Weights of a small GPT-style language model, trained from scratch on English Wikipedia: RMSNorm before each block.
Each number is 50 + 10 x the weight over its row's rms, rounded and kept within 0 to 99. Layers, rows and columns count from 0. The size before them is the row's rms in percent of the matrix's.

# layer 2 attention query, 128x128, rms 0.133, rows 0-42, columns 96-127
108:48 40 68 47 65 55 50 60 64 55 63 45 60 31 53 62 42 46 52 31 45 42 38 68 62 44 39 44 50 48 46 50
104:58 32 62 47 45 44 54 49 48 47 52 44 64 34 49 44 61 51 58 46 68 48 51 61 57 46 46 52 37 57 46 50
089:46 46 60 50 52 43 46 43 40 48 54 51 51 38 59 44 55 59 46 38 73 50 53 56 58 48 51 49 47 54 37 59
085:55 35 54 42 60 61 47 43 68 48 45 42 69 46 48 55 56 52 67 45 49 46 44 70 60 36 48 48 50 41 46 66
091:55 57 39 47 53 78 37 48 64 53 62 60 68 47 44 49 49 45 45 51 29 48 45 61 43 51 38 52 31 39 65 55
080:56 38 62 35 42 44 40 58 58 51 59 56 53 45 58 24 52 56 64 44 59 38 47 64 42 55 45 71 29 59 43 49
108:54 58 59 75 51 39 54 58 49 56 51 59 50 54 51 54 54 61 60 33 51 56 51 45 67 46 42 57 65 62 44 38
100:53 45 71 48 39 61 66 55 56 48 49 42 64 42 71 46 51 52 58 55 54 44 46 59 47 58 49 41 40 49 49 66
110:57 61 30 60 49 61 42 58 45 67 49 50 48 50 44 69 37 52 37 61 30 66 49 45 45 54 42 51 61 48 71 38
103:44 49 44 65 44 37 44 46 54 54 59 66 30 53 64 34 73 40 52 37 35 56 63 56 33 61 36 57 43 60 39 45
099:49 56 45 42 54 35 65 38 45 44 28 31 48 38 39 36 56 41 33 44 54 51 57 34 66 34 49 37 46 43 39 65
109:54 56 52 57 47 61 59 64 68 59 70 52 47 51 36 61 67 48 42 39 48 50 60 60 60 49 58 36 48 60 47 57
095:39 27 50 56 45 34 53 33 59 44 41 54 48 49 43 50 63 39 57 41 53 44 43 48 39 39 66 34 49 59 45 46
102:40 56 44 41 38 49 64 53 35 35 43 56 55 34 33 59 37 54 48 60 44 45 58 38 44 44 48 31 44 51 54 54
097:59 42 46 32 43 53 49 54 47 46 41 80 37 47 72 37 53 56 54 42 47 47 46 60 66 46 31 43 48 53 32 48
096:50 62 48 49 57 56 31 38 53 42 54 51 58 41 33 56 42 41 54 59 54 44 64 52 43 55 52 70 73 43 53 46
102:56 70 36 63 59 48 35 52 64 49 72 38 58 41 50 56 39 51 67 46 45 77 41 60 52 48 57 50 56 42 62 54
086:49 36 50 45 50 59 57 46 52 53 58 50 44 56 62 30 73 48 57 42 37 57 50 55 56 68 55 40 48 63 43 44
104:38 54 79 56 54 34 51 41 46 39 50 50 53 47 40 55 50 38 63 53 60 46 55 50 50 31 57 54 47 48 43 57
088:54 50 38 43 57 42 30 53 39 46 56 52 42 53 50 51 38 51 44 42 42 54 55 60 47 50 45 53 51 53 57 27
077:56 53 50 54 54 47 63 64 52 70 53 57 53 43 39 50 57 47 62 61 61 56 40 44 49 71 52 44 54 43 54 57
099:40 51 70 50 49 51 57 49 50 50 45 41 48 39 48 73 56 47 41 33 64 40 53 57 43 42 59 44 46 58 48 59
132:66 51 51 51 53 47 32 50 64 54 70 59 44 53 52 44 52 48 52 60 31 61 38 64 55 60 39 59 60 58 34 33
103:44 45 35 64 38 57 55 53 34 31 47 47 58 50 43 31 53 51 38 56 53 36 45 54 56 50 48 52 58 50 55 51
096:51 48 46 33 57 44 56 60 60 51 44 58 42 42 47 53 43 69 56 44 51 41 44 43 75 56 41 46 52 50 57 56
104:45 46 48 50 35 51 46 47 39 40 49 59 57 45 39 45 56 43 50 70 60 41 56 33 48 54 54 68 58 48 66 38
098:69 48 53 44 69 53 36 50 58 45 57 55 44 49 53 36 47 45 47 45 38 48 65 69 58 65 21 59 46 42 51 26
111:51 51 45 71 33 67 51 44 33 55 63 65 58 62 55 52 62 33 61 52 43 69 54 50 33 63 39 59 59 51 49 41
106:36 42 49 43 50 54 68 49 47 40 45 52 53 48 51 52 55 62 53 58 66 58 50 42 45 37 61 51 52 49 49 62
100:44 54 42 38 53 51 52 41 52 36 47 44 54 38 50 61 55 53 47 58 51 44 65 35 52 43 32 43 57 49 61 53
118:60 39 56 56 59 60 53 48 60 67 53 39 36 62 55 43 63 56 37 28 38 52 47 59 42 51 58 36 36 56 40 52
113:31 54 42 47 60 38 47 63 49 56 44 36 45 35 41 67 44 54 44 50 52 51 44 33 65 30 58 34 43 64 47 75
104:45 69 31 57 59 47 55 47 57 58 56 60 37 48 59 44 36 51 45 52 37 51 60 40 38 65 45 50 54 51 50 48
086:63 32 61 50 52 51 49 58 54 68 47 53 57 38 49 36 61 42 44 35 39 51 53 36 45 43 51 49 51 49 40 34
076:65 41 43 57 61 66 51 54 59 51 51 53 59 57 54 63 49 65 50 42 44 48 52 78 64 44 15 50 44 41 67 52
100:38 59 39 68 56 70 67 61 54 51 72 55 51 37 37 44 56 62 53 40 35 44 64 73 45 55 40 52 54 45 55 51
097:47 60 37 57 61 61 59 59 43 57 55 44 47 52 30 54 39 50 42 63 40 64 51 46 37 53 51 62 62 43 65 47
114:66 45 38 47 48 56 53 56 47 62 57 63 44 55 44 52 52 47 42 62 40 59 68 52 39 58 46 51 64 67 57 34
092:66 48 50 33 39 41 38 34 50 35 44 62 48 52 51 43 59 46 38 43 41 41 45 35 50 50 59 49 42 29 41 51
107:57 62 49 50 53 65 51 55 64 53 70 59 44 49 38 41 55 57 42 61 41 48 62 57 42 55 45 63 46 42 60 39
080:62 54 63 54 48 42 44 37 41 58 34 44 54 33 32 58 43 49 63 58 60 59 50 48 61 29 60 49 35 60 33 47
125:55 44 51 59 47 52 50 54 40 42 48 54 49 47 44 58 43 48 57 55 33 60 55 51 49 51 45 54 58 62 42 36
089:48 52 60 35 60 41 45 45 40 63 49 41 54 56 58 41 46 48 60 48 55 41 61 53 60 38 34 55 49 57 23 56